Weights of a small GPT-style language model, trained from scratch on English Wikipedia.
Size: width 512, 8 heads of 64, MLP 1536 squared ReLU, vocabulary 8192, 33M parameters.
Architecture: LayerNorm before each block, rotary positions, no biases in attention or MLP, embeddings untied during training, normalized queries and keys, local attention windows, shifted keys, gated attention, exclusive self-attention, capped logits.
Training: a variant of Adam for these matrices, 6919 steps.
Each number is 128 + 32 x the weight over its row's rms, rounded and kept within 0 to 255. Layers, rows and columns count from 0. Numbers have three digits each. The size before them is the row's rms in percent of the matrix's.

# up: layer 5 MLP up, 1536x512, rms 0.0489, rows 354-453, columns 448-511
# down: layer 5 MLP down (transposed), 1536x512, rms 0.0395, rows 354-453, columns 448-511
up354 101:150132099141138082116134140111137057177144088073110135171085115130119139098106089097122173134117131118156178148081163124148103184108186186158103220131125114123057141123092146116105198110127157
down354 103:144067173151156178126139126120126145097135125132106123117184138164104150161093167119073086184151118050162104071152137150142099103095126105101127120157174136128167105085143182163131145141145146
up355 095:165096127143146075155062144170148102072109167090098111131186090159081156122113188129167115123123161084140144107149166123100124151148116159118125094131150183104106154148131122155137172078101115
down355 095:176107108105095088161106115092174137142023107200162118107103139130116111122069143147096139112103139071110134139125090185194139137146161150117149165114142089157134094178184155152090102149161093
up356 099:175136152127101185175123114153159170120104088163180085122124094069167133132065095136149156106118124077096119173125166182167190140222138085171123111103115148134191170096166102156159164158139124
down356 094:094181118150143128192131107069157062192169106118126108113117168153173144112105151146102125158064127105151117086137112130087093121138094114106121094109117096109156139158139162148185111125078147
up357 102:147126105111117104130156119156210158128064114155115189124152164130162072173147174145110149144151129103107087203119159146183107151138134126186126063174092119105113077123155069155187136112170144
down357 105:127057123065133162168115143091106146122111108089143152071136084057102118073150107118113118177092097106145070137125096106098115136179131158176180130146151173105168113089056155152147158106030105
up358 100:101134128097163140109096105151088136103121113095104150134075089084133105164190132154167123155146117111124161094155139154124136109177111174141157062122125132109085105145145096147143101144165086
down358 096:205109127116116111099130148129144094191073078130198091165095155081153137077105077090076152137133131143117110176061082138106097096133129161106093140184159141104193134133172069067106183108086113
up359 097:202139155167137165144172121059144124115070170155121177154169155126143143123086152081138119175083212101091117106081158123181169113090153123118125069151147095146097140135142075165140255117158200
down359 095:166123130112101152165141091155084140105074155135098190113132122165127113104149115160131111083065083133135127105125139141153144089157118113138157057057102114131119158145148129118102144094140119
up360 108:149215120129138142102160057132193147141137146142154142145102104085097078078123149098135130076118119131087100148116155150134171124165178122138082070173150151072102133149093092095194067224005158
down360 107:110161058188081096079122246151093133100090121190152123079128126122052155116115079185114105072181105110110128135130127173195079176160103107151083175167136086156155115168092138167096177115182174
up361 090:125138134100135104082107123125103072166097135156114084144086133110146097110126124162145104095144131108117192093171149132177187111099076113110104063132139160103155171129109201091164136164138121
down361 092:097151139096155076162123067113162145176093175140068140121120123158090149137127069197118126066116209108107171104112132108166169203100135153141111174076118106177101114113125152095189128078126088
up362 102:156157134117074078118116119093143120178109100098099205101083094106088173106075145113106131159152143144126168140128088146107095181139083118071136115124135207107117132162100133138109117153115125
down362 103:148137162139143138163080110108168125140119144087117106087140115065179147131138103127142118126159108122088141160102128134091161104112166166143159057110161175110116168230159144160171154142074125
up363 109:175191124142156080120112055165154112157153085135122202131136171123171167132089133095091110108133074099132128118137105094143172180101116140142071129127134086063144115177166128090124134123092099
down363 113:106156167118103099160085085175118157127172127106156099122173109122101077119086111031166202087170145209113080064071182107107135127148134085100157077101129100134125202045085157158134131153140116
up364 107:196186137134078147187098138148169165162127079175146139099137106139149115088157200120169127185119089076145153180094164120110089176067171166135149114106147152155144111135125116122114164153177149
down364 108:023144134193096130133138090142119096099153170162103119098127123094127112139168161077129074148133083144110130066116138156139104132108117146179093111183149132147150102101094087131084164151125165
up365 094:089089069172117109114177148089092095135156096113143138100107082159101177113141083145137155097116093078126158128176140172174124083157125120134141138135156104097146118140141140089100116200145159
down365 089:125148147103117132174081144166163157185153115183112065090158100123133125107090156147122136038137145186108098125128161163180124096132103125146130159064084112138087113095100102126136094115159120
up366 096:064128125130137156137149109062122157116114081140052119120112206112191103146141114156129169149168085100143094101110211136141151147150108094129180092143138127151098126097132130121161157170166133
down366 098:120093154098172101139160129081095161175136132135122162118118131110116184087096160095072133115149117056133113124164111118172055078097153140129145138105100096119176168107112105100136138062094152
up367 107:111129084098151170161094143114144119134158121128110127121134166143128125126187098126177193141172140139145154211147124137119117136177135120179051141134158142126100084172153175144097141103138161
down367 106:067099145096169129148110127087148159065177188112161081122109111127126132173173068122093154124102106126183094153190124134090138130124091113129080155151161092183145088160131132124106161136181094
up368 094:127105105075102177083101086134116119099148145061191136118155111182123171118184128144178218107112108132150168145060119111098132151159156104138119137100146137148097121119103117192089106073181155
down368 093:188141143148112148105117150112117087121127118170153155130138131088198139116115156103131178139127182097159063102132099089146138134099112107148125157142064118123164103134203124109142133132088111
up369 103:159176102145114198182118122086143121134128146084125068126057117090107098123156125131109093126054171067140113133093095198131131110147138166108083134133129135120117158073166126133178128121080111
down369 101:119142149080063135131195171164111104122053114164123122099164124116166053150119105139114059192112149140158046052101141143133111157113178148109131083103140182063117152138087146105130046140154110
up370 108:161141097119113155132158134141110130123104112147098121138164159128126111145143112174119208075100155052119115143129144126153135156149124149075116134121146132127184187166198106144147146182157141
down370 107:118087146134163131156101176140152093118158120097170162136116103143147130213114177175084184135109088120133148200117181072115115105062113143137166134140137142105106116109149148157130090110032136
up371 090:085078076047170102148143111125139130199131144096137131127140116063104136106129179108145093139102109070077185130076133131125158135202122101146094146132138133168133127117116151115147124172122158
down371 085:101163124159142080127118155170196076138144133094148158111163151158169103097172142157135130136156154119079138138127134157097096073135112152114141117080034090135146151132049126084136090146167119
up372 098:165177154125109117085176111101128081169170105126091112136138133179127096104148196124127191083112055124129133117110204126172121074173156112121156114093098134169138134121123160103152117152096157
down372 095:139145149137086119082084079156077067175087108149098097121092199072149067143134117071100086113085207085129156150118179138092156136171152138155086141100076100097152113144107095168117156113054169
up373 104:056153124154123196119097144091127144117106208131123137173091083082199120118132089129146179173128100144125113132157102142118102111095117078094101110127134093113132150125150153157117068168109173
down373 104:122070104112131146123148139139142117127149099129152128146115154185142139171140113123106136127141141170163099137118161122087175146149111140101123158088069105174128113064131119153188158116150119
up374 099:112098096139135148161150107138109134112162113143156113134098053072174149133158160101090068143109112051204103172151144183101093139088127158120104132148159116123109130126174149143108156115117110
down374 103:092093091102078092143115192134097078122113083086133178103149163110047193136125132092120168110151107150091189144132123152144132098159186125148099095215115151146139099147131128082184130138106175
up375 096:132143144129160125164166086171119133099112132128068117136175113139138067170150188107115150104110090135149089170082122114073106144106177150148141065163121150090093123140182141158168136118150090
down375 093:125143086099133122181105154112154138108136098081114102097122109106136174070111114132144118194107125134166171092126191161163084065159123126118084155160151115151104141158123202118121100099169067
up376 106:163162121105143117156065089082175154104109091103163151140123124078155138103171087137132091073148084104113192160186089150125116172131101121122110112042118157122183111104085041116118176113131133
down376 108:165131137109128168090090195137062062124164156099133101135154151137123166154079088166143136177161157144152125107113104135152077141155109104145160116127167072107170120143203136136194129082071135
up377 105:155122131125099104064135126103137090163081179117140083149148160178125151149105156133140103095130152103120174043191103127106177139147182102122157088073139192119138124165171169135159163160120173
down377 106:074144108058104145141132146110100129171122164154175175153083116159150136135121152113131167142145118111101108150146082176159120101139173096152151115175133169134128100122137127157146160098155156
up378 105:107116125115171145057167113082112175075187121156131101154148170108158069142119130189090169122150141125108090111106134119155178121113185082098110139110142140091088156185158216116139106137169125
down378 104:155155116115166117108128138072184175151180103097145140073111146085138105183047157157139130117100130094138132104130151127121140132123097209090136135149110128091153104178144117175143190106147101
up379 099:160149062145174129082069079144128163151115123074153163134072153126150116096147117141089144097148149157175127074207174145128140116088126100106121128098107139082117110160133090113097080170123142
down379 101:105124164120086123127131071109123114134128090070154111089128103107144144124155133156054098146066146076097134138123088088144116103150133145188124136156171152138158078150126125105137140153136163
up380 108:124195110153142101118098087144130116135101165094118151126113149100213100044133155122147083161118166137144173139138105217105103157163156097134109105139156136107199139153073093096135153169137112
down380 109:117119153110122197171180162052084176081100084112098118131160179167103123160093112151150110078153153059119088063066109070226126100108134198166198149147128124086132149145192142102148154123138146
up381 106:166132133147192138173126135072121145135135179097157144151125136150112121192130084156142135141124155144149139146125087115080156158112122101148064173132164148129138138108106096125165099172172118
down381 106:094125116137138098149125123156191177085087127118135129138087130169162093103118086122130126091101140169153058077143124155150152123143107167188140145078108141132096098143109083121080187066128109
up382 105:138207151052134121114135116172128097144124126071141152106064151133120053103134149156123163209105088217106115163170106138114108130157161124138085118105168119129113140094143134122145146135118150
down382 105:150090134186107168115112125165131163139069164128128074059153181173132105137119141178158136096113171093124120155150148152111169118199124124151140082109106104115112120105157103129162112184218133
up383 094:114162167086073126149133141144203082135066116131142157126145135118162122141135101121123076099141087121082100091155112226146142218101131142092123080128142166135140098127101085066147168142178140
down383 092:094114068109129105118130090059078145142140111118108172106074148090079124142124131153127129110097142088142110135111196065158100042132137151165121130126149125049149176159113175126113073118106164
up384 093:091106199087137107066099167137149123133119092085080129103102157075109122151063141150168129129112146044112168151163168125149072079138132099087122086130160124124091116133125064144076160077164158
down384 091:127139080084014105081137091144100131141150126070170107200170102171078136130174096097174089135105115084171070145148157140163092110180120087159125184130102130092181132119169140127114135170186113
up385 092:125157132126091145072045137175110143176101177136170167131075150114189083155090136104146124177068097154096132136154146090153107097160055113124128151189118153135098133134168142126130126079158131
down385 093:092102088093116181089147178150089152138112142037138113116168138121122139147131188131144181125083079110142129123169097207131138082154125094145088164106090110156152075118110098146153134098152130
up386 100:140156100066098128111119089117102088099172163157146188114138098128225191132162186129137104107171116153103102135118111138115101101139146154124114125145156103096140140094124138164102143106155162
down386 095:139068121128132149124115144139049104065024118064105157139147157159150156121141153117139136194113218063089141123134070162142188121134120164154134144127105135118136147161133113154093113118125157
up387 103:143103098114111112117129157127113167137178089071129123128079104130146117164099140110199131111133153036108172161135189113102134085164134099176149189106167192104132138092161148126123105135113190
down387 100:157076114085171141094138112151153136097126109165155173178119103138079129089101140087112077110155113150090125132060187170119138150110150202125121064137096164207084184146155063096067073141156138
up388 084:105162132089102158164149178119128091196182107159088118097102106097117139135148156140107121148148143123128096136157166087126103195094161071117070137131136131163133134109125073116167131158123155
down388 085:101167170176075111136215177135063091080137141146096093119142138136140143128097124159092140133145039148143114160110112136138095119092112150104114068171086111175110147083149085088133158129157126
up389 098:161104074113105144151094067088128183135095095057120090154086123065090129151132069126161126096095118198113106213111128161160049140164158067069153146202145194175125115151136117128108119160099151
down389 097:173161121113117110143056097109107098152147154100154156173147120193108094086070109146127157126180107169067114113061153139151146094139118118131082095129159129154128156108166096146145120119118123
up390 105:123101132088119156039136070124121104149150117165114165149169140166142082100118177162152094132167176092136129140114099085177108097135157113157111097101145123152130158145144184153182146129127151
down390 103:094134124103123089178054112086099067109131147159086111186085100103098083137162160151147111148096137149099151099151182091153169094122176172122141109107121150148133126148121114173078099114156114
up391 105:144184165143203118104043075099175116106099080081130127135117154124067161116123154152102146091130187160190147115179136185125125108159118089111157175118165100160209136115155157115183124150129163
down391 108:123083075131119186122112178156070142157119118124146205062139118125098105105163150146132145190145180013178089119160102150145086144119091156137119016145136111123139158068146074119092159142124148
up392 100:134084108142147138123139186069114125106096066171125192108135125138170120069145188223172089122126122102118131119106151120097127146108124147165137109174147129158083139107185147149094090124197138
down392 099:120148084066109124130181165117175101103162185135154139103143127095060168196083110106170118094106165089184087150114112132119175100167078106154139202093112074089139135101132128114166104144160135
up393 099:109205140102076138068174135151107134150169152109155133107167096166089093120120136094131106145052112138160142136070153108088165150099152125124102219085117137084158144123144156130140153176141191
down393 095:167163156105120133068142125142035140145102130077113120134148122136122128115076144095147156104059170129120131146123112127143113069093130105179083084154028121141138120137141167106102152089139124
up394 103:127158071117136111139089129112159178087081153114151129116161146155165114106162198118193094043093112119146122116184156117119150124130141127049118138113135092120065138158098131083142142163182080
down394 103:192086139107161182183115075142154114060135181174146149094136152080161120175104098116162093114104139136164092143089083176116157126126099145095144087111158053173121115112082146173119139138107165
up395 102:156098078107111208081123095100159171214178120123144150140134108153143149138144107092152142118178158179190177173114067106119064123133199169099106111156128101114082115139149170061102143120116165
down395 099:066127092121089171143128114168126052182128159172123133167132145183147163090123189169172122093128136173117104089086195079089093174181147050096131147097140142207157183182110106101104109158172128
up396 101:146195099129153158076144062133125132174134195164109099080101139122137102138146098127187141124170167150163129124099152120088163166161167079101081155084118102077131104079128106132165146144112190
down396 099:118135156173095160128099127123068124133150090133157129117093147113074167089157174128094073132117145094129059147152126189119154166142144110185106111157050117145090111167140133139105109099158129
up397 109:168158137108121192085130098099163116121126166141135072108167160152124110091119111165139097137156105141068104180149097154160138131074119112220160072149131110142148186147115075112153147124126134
down397 107:154091127092149126090119114149112054119086125170159183092109128093130118080150131140114188086201129099199197132110148150120096161104199093150172149191127174136112184182139218111124122124053122
up398 100:176094114127140147052120151123145073113127176032116118185183122144140140132168153153149164099124118158117158079109075135119136061088145160122084120149178124172111150170132147145162152142184141
down398 102:148177117096167107170170118135081126145068035139113100139195078145148176139128116076085113137143151062110130133145129103183180164108111169108146176103166188063109177129160097117144129113128106
up399 105:092145118122114145181080108103196043128117128119162149141140087085129091169135151146096142060098130093153182173137108169086180108129164100078139159127128148111146146104133164156154176176106186
down399 100:077148065145094125144139117145165132183116117130163111121134144106120133115161137118149098087125078144134141092094133147095155090112160139115153163122069110124144135155107033207130122132096162
up400 097:153165126145118137111131140168082077096142138085145114087151173154167075150185112148152096151051101150182129125132127094094168155133173129115132138112137127105099107098230138143100164110143127
down400 090:122104116178096102122174122156148134101107135159105094114122109204123121199072144087173069174106170130158141138155084133119102132125137139131131069170024155106097176097171071101094132133150117
up401 100:147115123140168174126107148080144131109125140084119140180105145134161137048131095185121161113162093077121154129170171152136095179120124094095144147139160177117069161100192166123192141137141102
down401 100:112101093081146102079134100144095141159076145165127105091158071161180078157076111134102148144131137134125067165187108109141097162097145136156154117142099157176073135027095050107118081102126173
up402 098:172168119078193171119156123165109155105168150156138137119149142133147101102165097157117187123062220131105095085109151104120099128148159119116117107155140190139110115118177106114210131154133131
down402 098:092107127198134162077152074145092165117133163127121121116158119174139089168117146126144134147153149072132098128135079115188149115173173181126119140136119135131116092099159209140125077151189132
up403 101:122110191069116155133119149145102119088161153164160142110173059104116095106077107102179145146081113096130164088105146110138170103191151145170139156151180167154112140145127173122099073153184153
down403 101:095141103131054147145136150110111111138143063160149153185129141098102143155174152084093151116160078159169115141100164137167131120156115114099130143156151088146130077160098181085175116069115111
up404 100:069131129091175185101093093114161121112103138150094138116132114175111156169092163143120099115115065132110146100107159122162133166069135140119088100114153176148089154078106144150187128175216151
down404 100:115142072162186055156200147122164140133150058083113080172106122115135121129108104127164109115119158151157159057078159111092099187156129087069118115115133162129063116124119149128168145172080153
up405 108:133155087168114172126147129123174118117115132075159162142106111200120114131142171124146135073135117091131157192168200203193108151136126095122096157133146111150128112127151092147191161107158157
down405 119:115077144121114149185152118134057130101123149085132123156090135192109140095103174167056128180129135121144151102129148075171155129129061118130106133182096160119089131133102130086115118153164091
up406 088:131094171070183116150129158192106167174121169063153178131185156056132116094136209151112134093081121074087093140140114122130154173107140108157113155118098100132126171176174133155168082088119191
down406 086:166092086136132081043119110101126132172135123134107136086108112157093135110133139143167105084198154122136137144135167148153104116113102140137164123117086097120125162117103184074106221126104145
up407 103:141125099115093165136106176130102131169104138126140102115133163058081085139105083108166080128104160182150114155178047144095119065151107050127121111160137164055145133207166162087162132153138124
down407 102:110155108140149091153118160104130124113129128117145130108131129102088152099216118206104181155164166135142185122104150081145144053156157127135128094106200144102120133179144131086156120099113143
up408 110:141144095096137116100098134164115067129109117089149124110108129093144170104170164149169147083149136117144142086156071152082166132141144154123146114142158127065100119174078080100113121096130109
down408 113:111132129157099094160188142138117104151099118181113105123164102069187118183152092167146131157092124067131132084179147118125133134102114183090170122164191152098171076209086123163156132136137107
up409 102:184147109101092043112098045087158139069100103109148108146131173108160114126119125134139157097101105186133132126194138147081129184110131149129071093118140122119074109184155127087105135185105189
down409 102:177100105157111140099192122112066188150145123140147075116118127138079078140090159207103123114065131147099112106132111126149144113146093118164122128156120144130143147108120138196113160119063114
up410 106:131123124098117143161150116165134133155125054123131098126143110123135156073099083097124103144160105093126103108086115106183161124192121086159079125073151116128142131114131132037160175141135099
down410 107:162141111108151116121126111132162075156101116159120139118214103158132097142109156085111159142189116109177083201133105165169095211114136081121141147143101213180151159038127203148112123075120092
up411 102:159205159071186119150096149071178092097088157133080178124155089112138123142086101124139142076151101188106126116117090149111185135106139167129104145067158138117164155123132082090172106154145133
down411 102:067146092093122136075111125187095161130129200095094166144132101149125150095099097142115135199133120086109162145156124159152070098088148124109108109139136134157109110145182149124109190182094140
up412 102:096128105163163151116148097104174123192126125077114184135127168186122120124120080137148078132182189139139107074105120129127160138124202152057113160148149096074165142097113092154133154157166134
down412 102:142113113190088123116103105123111045112114123163081173129123152108085116184117133123121120153131084105123131155123148131136110219108096118120139107117097106170107145062150101092164073167111127
up413 102:075084049109169092112090155085129158144148098158160141100150155148125118193169094095134158105095111091103115118078167109112144142142155111106150155096134128131129116093083131129130116159177107
down413 101:227079178111129075122151147180106129152153111126101176134119151139120148129088147056122108114138122164073103110181101161147142147123148157139191182109123163117104062076107117175141204073140092
up414 103:165174135137100135150113094115126122164192108079178174097180125078126125124147105082072177138093118112160176079127166109118099182201157113185111183110156102122145113120147168087143174133137128
down414 101:177119146126131030129137183090150096167209116133119116129171090150106123113107155122110128109064103099169185138137121155107132139204127100099137097100127119110107092130165136092106096083132132
up415 107:143158084157092127139105124127122125127110185119135152133096138114128131167141167065129131117131096060120155148088112098100081095148188160121143086132139121119065149153115161125159115142126181
down415 104:122127128161094114134122209112149136131148097125117120144162153128133079139060104109134139163177127113088117124156151117080141139133114190136128162148118121156146162153169126091107093161189140
up416 103:148129109125161086164100127155175151123097122189128158079123075089151059089142211066096167073067105098175131108159104109152095129083147176111179128163107149086136167189141145073100133124203192
down416 101:139145097173133135096100104110156073128123154162163164110095095143166128103121127145150131144135182132156125123146139105148133122172140126136165117143114096145129137136122114126088117149048154
up417 098:086134117103120064111149121105115133148165074141179125196108080116118119093121093132135162129072151132116130134091105118175087092161155095052177203135146161150118113108131151108152148094148167
down417 097:135170102108095087123106093135124101089142087128159113133126051104106192146121205164154163151158098127142173114175119103132122117089138135142105177176158089093123149128176143118151126076150107
up418 105:164156148128145161085069091079187104117143067152164134124095119132100076098138142110115149135145114109154117194144187098159098132069175143144084141105162164088134096136159201191095125185179122
down418 106:072165103145133166116119092150122152129147116086188173154075123132136144159140144167111103120174086099138079041134131116180165156144136134123136170176106108151052121133177118086138090108185142
up419 095:132141131172146155092081145109150106145126095144168154109146125148113146135163126092115161095128165127181131099123142143130100142125170150147136154141134168160130061182156156168103137163145140
down419 091:096117149109130066083146097121128144154100147134144111090120150166163165136193157152134103098152097110115096130080113133107135161097066112169111168109069151142114134132122139154116095148169082
up420 096:105096101089081186145118150137120177205192109176197152131139144200129096130107124176131147137074106112157071182132098127149078110138162113186153152180118107105103133159101119185171192201128155
down420 091:175154065090115139096092102149124098180188114155130128147137153150109109128130127150126105103162131137206173201171156074128119115101130082117130114118060159117096132148096136123093142188132172
up421 104:166175148159110198065110080163161116151104139096171089162150144103130159064105107141147139118072115159106162108134180101063061158169153020062140147168136138045143163132127154074112156140114192
down421 107:192118098156090109170124139149130129134063114158120107088056153164098097172136124124152095135115114111135120080086147099151106106158142138208122144146152117104142196166129118075105104075162125
up422 106:135149134131110152153087136062150160149129116111148094138132130072152146106117127168145165142130157096127134166108144160143162101055162071185162137096115165122086099108182171165118107127161129
down422 103:122086145038116157132169143167154082079154085139094172141186157064124130086150129097158143125144175141131104032145136104173147083066166175183163140098105160125075090159142088138156123168129157
up423 092:150098174155070097135133108148127168118162116125050162122082155089089096161184097172166089082169131163188113108089101104114169198122172161120137177118143100184116110053177090138162133109192185
down423 089:132161114096138172129129189131159080107102085127132097134113119074180107139065159071114155143158099099132176115116168129131076093161140132061143174133151107125165145097139127061131168066076135
up424 091:118082173151143101164183140147137152170101146109185162148103087128128103095154127123150149135077116065114147157090129135135142113151144042099175142130096138144126135151101120065150131143106132
down424 090:133170133167137152158137155113062138062186186173086114124161161070130146161133108117124123168031131171126153154135143079139123105127144176114087094167124120167125115133102158130114092139074115
up425 092:152095090136091142051170064131198095201149072131171131155093089075154106045144084097167138145120103147066135150135131151185091119188176049131122137160128133123091159123158099135105063166124175
down425 090:125074166156141075154110161147124107153143154108090119100091118183128137110124158110150135149164073097076092135139089108109132163176152150109138084128092121142132181131109156107123108126178088
up426 100:200213143122137141159082102129133079061131160106087174151126157129169116114120149159119080107098164098136133164158110124094096123123106112078175110092102237131081155059157100077128081153132085
down426 102:120121176174134101147143178099165176156132109133141154113109127102172124075111168125120169142142097058106123114127105094081156140143143144170102123084151045162126146171109138117121108170144073
up427 101:145146139125112125207082114181180106118097120112115126152163130148132088048116125128122087126082096163113097163143093157119139194148159158101123070116141083150109156144130096142121102138108174
down427 099:098107165164138071132182176169068174092160109157169139163088094132140157106131157141156107099124129102094153140150118075092081112116110126145136115129118077119147085131113099143145127083114124
up428 092:099156102107091118080124152132130148102091186094131135101128150099148117110150165123116143140086184205116126136076144102133172182145183117132103112170121171075105207166151176152143174106109148
down428 089:160134089144146130146122124143102121102115130179175093100046136111119149155117169114096168157134162083098098088120126172084141144141162111137165121147051096156101125088091132130110026084143074
up429 101:174158142083123119135136123112126131184107114125109096136181144107102092143162170143174111128078089092132122174110141080146116145118175116149122119184138145143082152144123172115158125195198123
down429 097:087108157177066105141186129118146143077186164160127101163103092157126104148140144105125122119105090146105105140130168136144159130155104129137114113093077136112074143168164104141118104038148190
up430 100:170152108116106130160100168113179106152142121122152107080097116110145105139133111170171160130098119133134144102149125188133173126176134125113080172163174139130156129131171057062134175153117138
down430 102:177105179122165094081166168094156128166080036112133118127146107149188153134132078133125135127119204096097128154145102124107125129155121152212114130137118085100146132181115097084133155131088116
up431 096:097197112090147139147093109078172104161100094077081154158121152149133135104103134161157160192116101129158125120167112088160091145076110103164127085151152079137158156087172177158106196156133159
down431 092:130152089076192155080174109154165128056180189127120067164140094130133133158112169145097106106143142106101116130083160175145126153161170156092106155112115178062077103132135092147136083073111169
up432 094:118207110100115166137104166187140145175148091157087074082152110107085097161141133157127172066090141120121151116158147180187094137171162103088147125119118126143149129085117122120111143109179181
down432 092:086136083069138102117123152060125086138143049137114138101121109079085111206131145134135126160173141114165101097142147145124120098192136102152114115126074158143145100092157115137145154115144152
up433 097:109150142147137166168099116159123204151075130080070101157148085160145081159135118134130133139129135118098125063135134139173095103169155202164098104159114182117130110127146134142069091147210073
down433 099:137151052065116118104150130116130076127110137151138099096129104148101090132088104152079150128016159153097074187134134167081136126043151077102142151141128107125097086163132094065134100081188157
up434 094:163190128133119181164059086121158116147177121165213166085082128161131088169130184057155087118076112138089094152153148123185080110111163107181068101165116111114163123106115138080151149154087151
down434 091:141128122092134112100101175094073115171136146154085133045175150097138161090129109129112103163155141111083168107129161145091161075101068127109120145104126165121166071162086154102123135113133090
up435 105:120112117075160131188081079099176101117129142121170079165152102144128125146093139156102107103160140087172126117140161131157101124154204127104113154123137135117126112122104187122142129148149136
down435 104:177146088109102077144092139182076169160130113091107113138063132152093134158112104095057197140133128112090093130119099155139097140128183152121161144119124107105109106134080155179182046102115130
up436 093:125175134135131085110118141119085136096116183179142165114113168120093125189128119101212127071099125172131161097121097137175145156189139172157105104147144122105123138116147141153113144113152199
down436 092:151136169160066175125105137186115130073095113178181087115114110151145131134190125183106180175149120149100126080162111148167181141136129136202148133092095166189101116148075042160105129150123086
up437 103:219186099096181095120094157139133125074169181062133100120078132088199102095119160116110153102161109120123142103093137118129123149154084125171116106117130169154134157167161061141121097134154159
down437 101:131121186108142078077157173113168154102114211113068144146174159108095167086099132140142130102114102160133166108183102122145113130096048134131157141097112108114121120092153161117097072066133104
up438 090:173186125085106102119088142109189160141064129112176131137153095123136114147129078096131158120101089149176122136094093086147117135161120133130123095155159103122116123157192159122181096173113102
down438 091:108123196121132127144099105104136138101164133155160150143155116082152040144127170140091146160155079160107062135143143100121164124097113147139155068154152082168191113184133101170113016106110141
up439 098:099149133056087128146133134061134135104135174123181139104133138127160135181075125155131132088048123111115169131156177110105136138118117089150107123106136102076144119159124098100175126126144076
down439 098:152101101146142158166162158174151163083135155122159139124152126194115127142110174141104152102125155111195095165130127189160163115088157102155135112123135138121145099067183148130125172153058106
up440 103:133098120132167115141161109146131188148175156106133176153130087160157120128129180086127100130107140144127113133186125198053156151116114116165074162109141158093178139140107118181121097112202150
down440 105:136150136144116120128091102101114186061137126127123150145149147145226078093058128108099145171129109088129109131110171138099180101104112115142082172147142138175184108106170112119027027117109077
up441 099:167114093146126122129103116147130083121153179054134147194114157087103098114154139181188134139155130105116060155120092073114068142086157121100140171115141131151113177203156104123131144136110169
down441 099:141127124113106099136151149172085117102111166080124090116048150130163123152173135165187111118216107131161073122145119128214137156169093176180129093122128154186156089105136124173140125077125074
up442 100:168133180148158208128141118088152162089114100119152144090078188118106151140112103181161151136119163093168183132164159134106158092118122076177107125106192150102148120086112150143116102129152192
down442 101:160170112157113088102145139102091180137126155070127093118123084115124121147091127108081075179151102087136153138148141148107148144107119084105134119175128100097114093143189192152115157121152149
up443 101:155143102128154152156116144117116116115149091153151143117086180176118101100056141182100098113147114106113108213186162162115121131115117094124156120123194149172090114188159110126182117138116192
down443 100:109124120116131170125142143155124088156141112120147105176153119086115208118152184106046128088110151091149103175114097112206115114088083150178091143166130104102091120175144118146108159168137166
up444 106:160097136117207103098089115085137098140168129160057123155154144097221046103105102124140151139075096057121113099114113183182145118112167090090137150152114140073159106134147145127157163100147126
down444 103:151126158162154144092119124112163109066140139066065168162140148170165153176111162209099136111173115146083163076136137150136149148097093187156160158137097135115144162135159120112115124145162137
up445 100:107158126135105159136097088113153164144119132145156184094117142114195108096128108097134180142162110142154130182101147151141116147092208109132133132143156162115193111157105095101073055158091152
down445 099:105160152128155166095166128187147172078167121108111096179174142159102126196066123119169173091120184146147070143150154115142101110172187164111128146149135111120111096121175164137183140119127132
up446 095:238130146133128141181152157101094160166093107167165118072166166137146138174194150084139170054039114071178106146129188130112126104124068078147184067130126089091160162149097184120150118183247138
down446 096:091072126128088104143163111105114093117096143148128106154133127148163123123134132111134113068160118088112187126096155131151158166102051048171060059120165094131042115164156121133137107144123171
up447 090:137136095110138145107144122172054127130078097134118176098079132149106147094155136133116185157154115095097104123097071115147141104192136130105140102149178148093053224143144130160163159118146136
down447 090:136173064168107083134167148182115171115109120130118099112105140092163100136113067150105166195114172140164109195148115143134166138086176170171139135103121132121146067095113187136105135171150136
up448 099:090105098108093155085150113142134071198223136049114114090126096127087130107063146110137118148104190126161124176086112135154138095085163119130139138131133135140077146073159132116120128170125191
down448 100:110124085106158136094119157097081164080143144121084103080122156100133170120162135034103129091085141091143134121141154116148124098102131164146130084128106068096126139134147092079140172101127149
up449 099:199163108125096142179098149163148195135137158179177133157116074155114105163049142122127155152143138114133135100135166106179133111120167061151124105092110074121081106138152158135174180121122209
down449 100:112110147145088085122076172145136140075133131121155129181132122178173137169155129190186163166196116160085145129124127125104181134116142150103102140133110107113181134130174125136060043086133107
up450 104:130127100099100099109131129137209124112093093104085165080108141132105131170097150142088144143086160130096164089111162162167142096146099174170113207086127152112139162120149146163226164138185105
down450 106:136103174144214114109166128172161069141148132102083125104085182164145081152165127151086150104093122156151081143128075087162123103127084092096146107150146098139145176113114149180103093064115107
up451 092:142127054078163166144123101177118103094140150117095136085153111124124118166094136177182085127089145130101181111143166147122114131082142120140088157095154149052140192171159082176136117129142145
down451 095:146134140150143141153143181086075146167156129121122131110115151080090129104084117164139121097137161156074167176130144125162153087207139143174112113096136123177100131092149142115158119108117167
up452 104:125146159154107080127121089108157126129084113113128196135145158161113107174096140128192113108104153134198132074118115115122149194115162102080120171096151127118106216107157165128152115128074156
down452 102:119102149159161135108157113165095093103128122134104117105088170124174152106215116161089120132102147126148105142083125151210118154058117090075110084155153095146141133142135143182140157142090152
up453 101:164177136098096196072149093174089159134109186097167142113098141108144124185133124101111109147091123129117182121138146148173153099160138133168108081120144147082116135164174070141146162128118138
down453 100:106061118099110173159105109090145164143167125109146179106133170160175171186091141088127090148132109155122099155107110085173161130141128126146115132135140169095135106123074065122152152120141124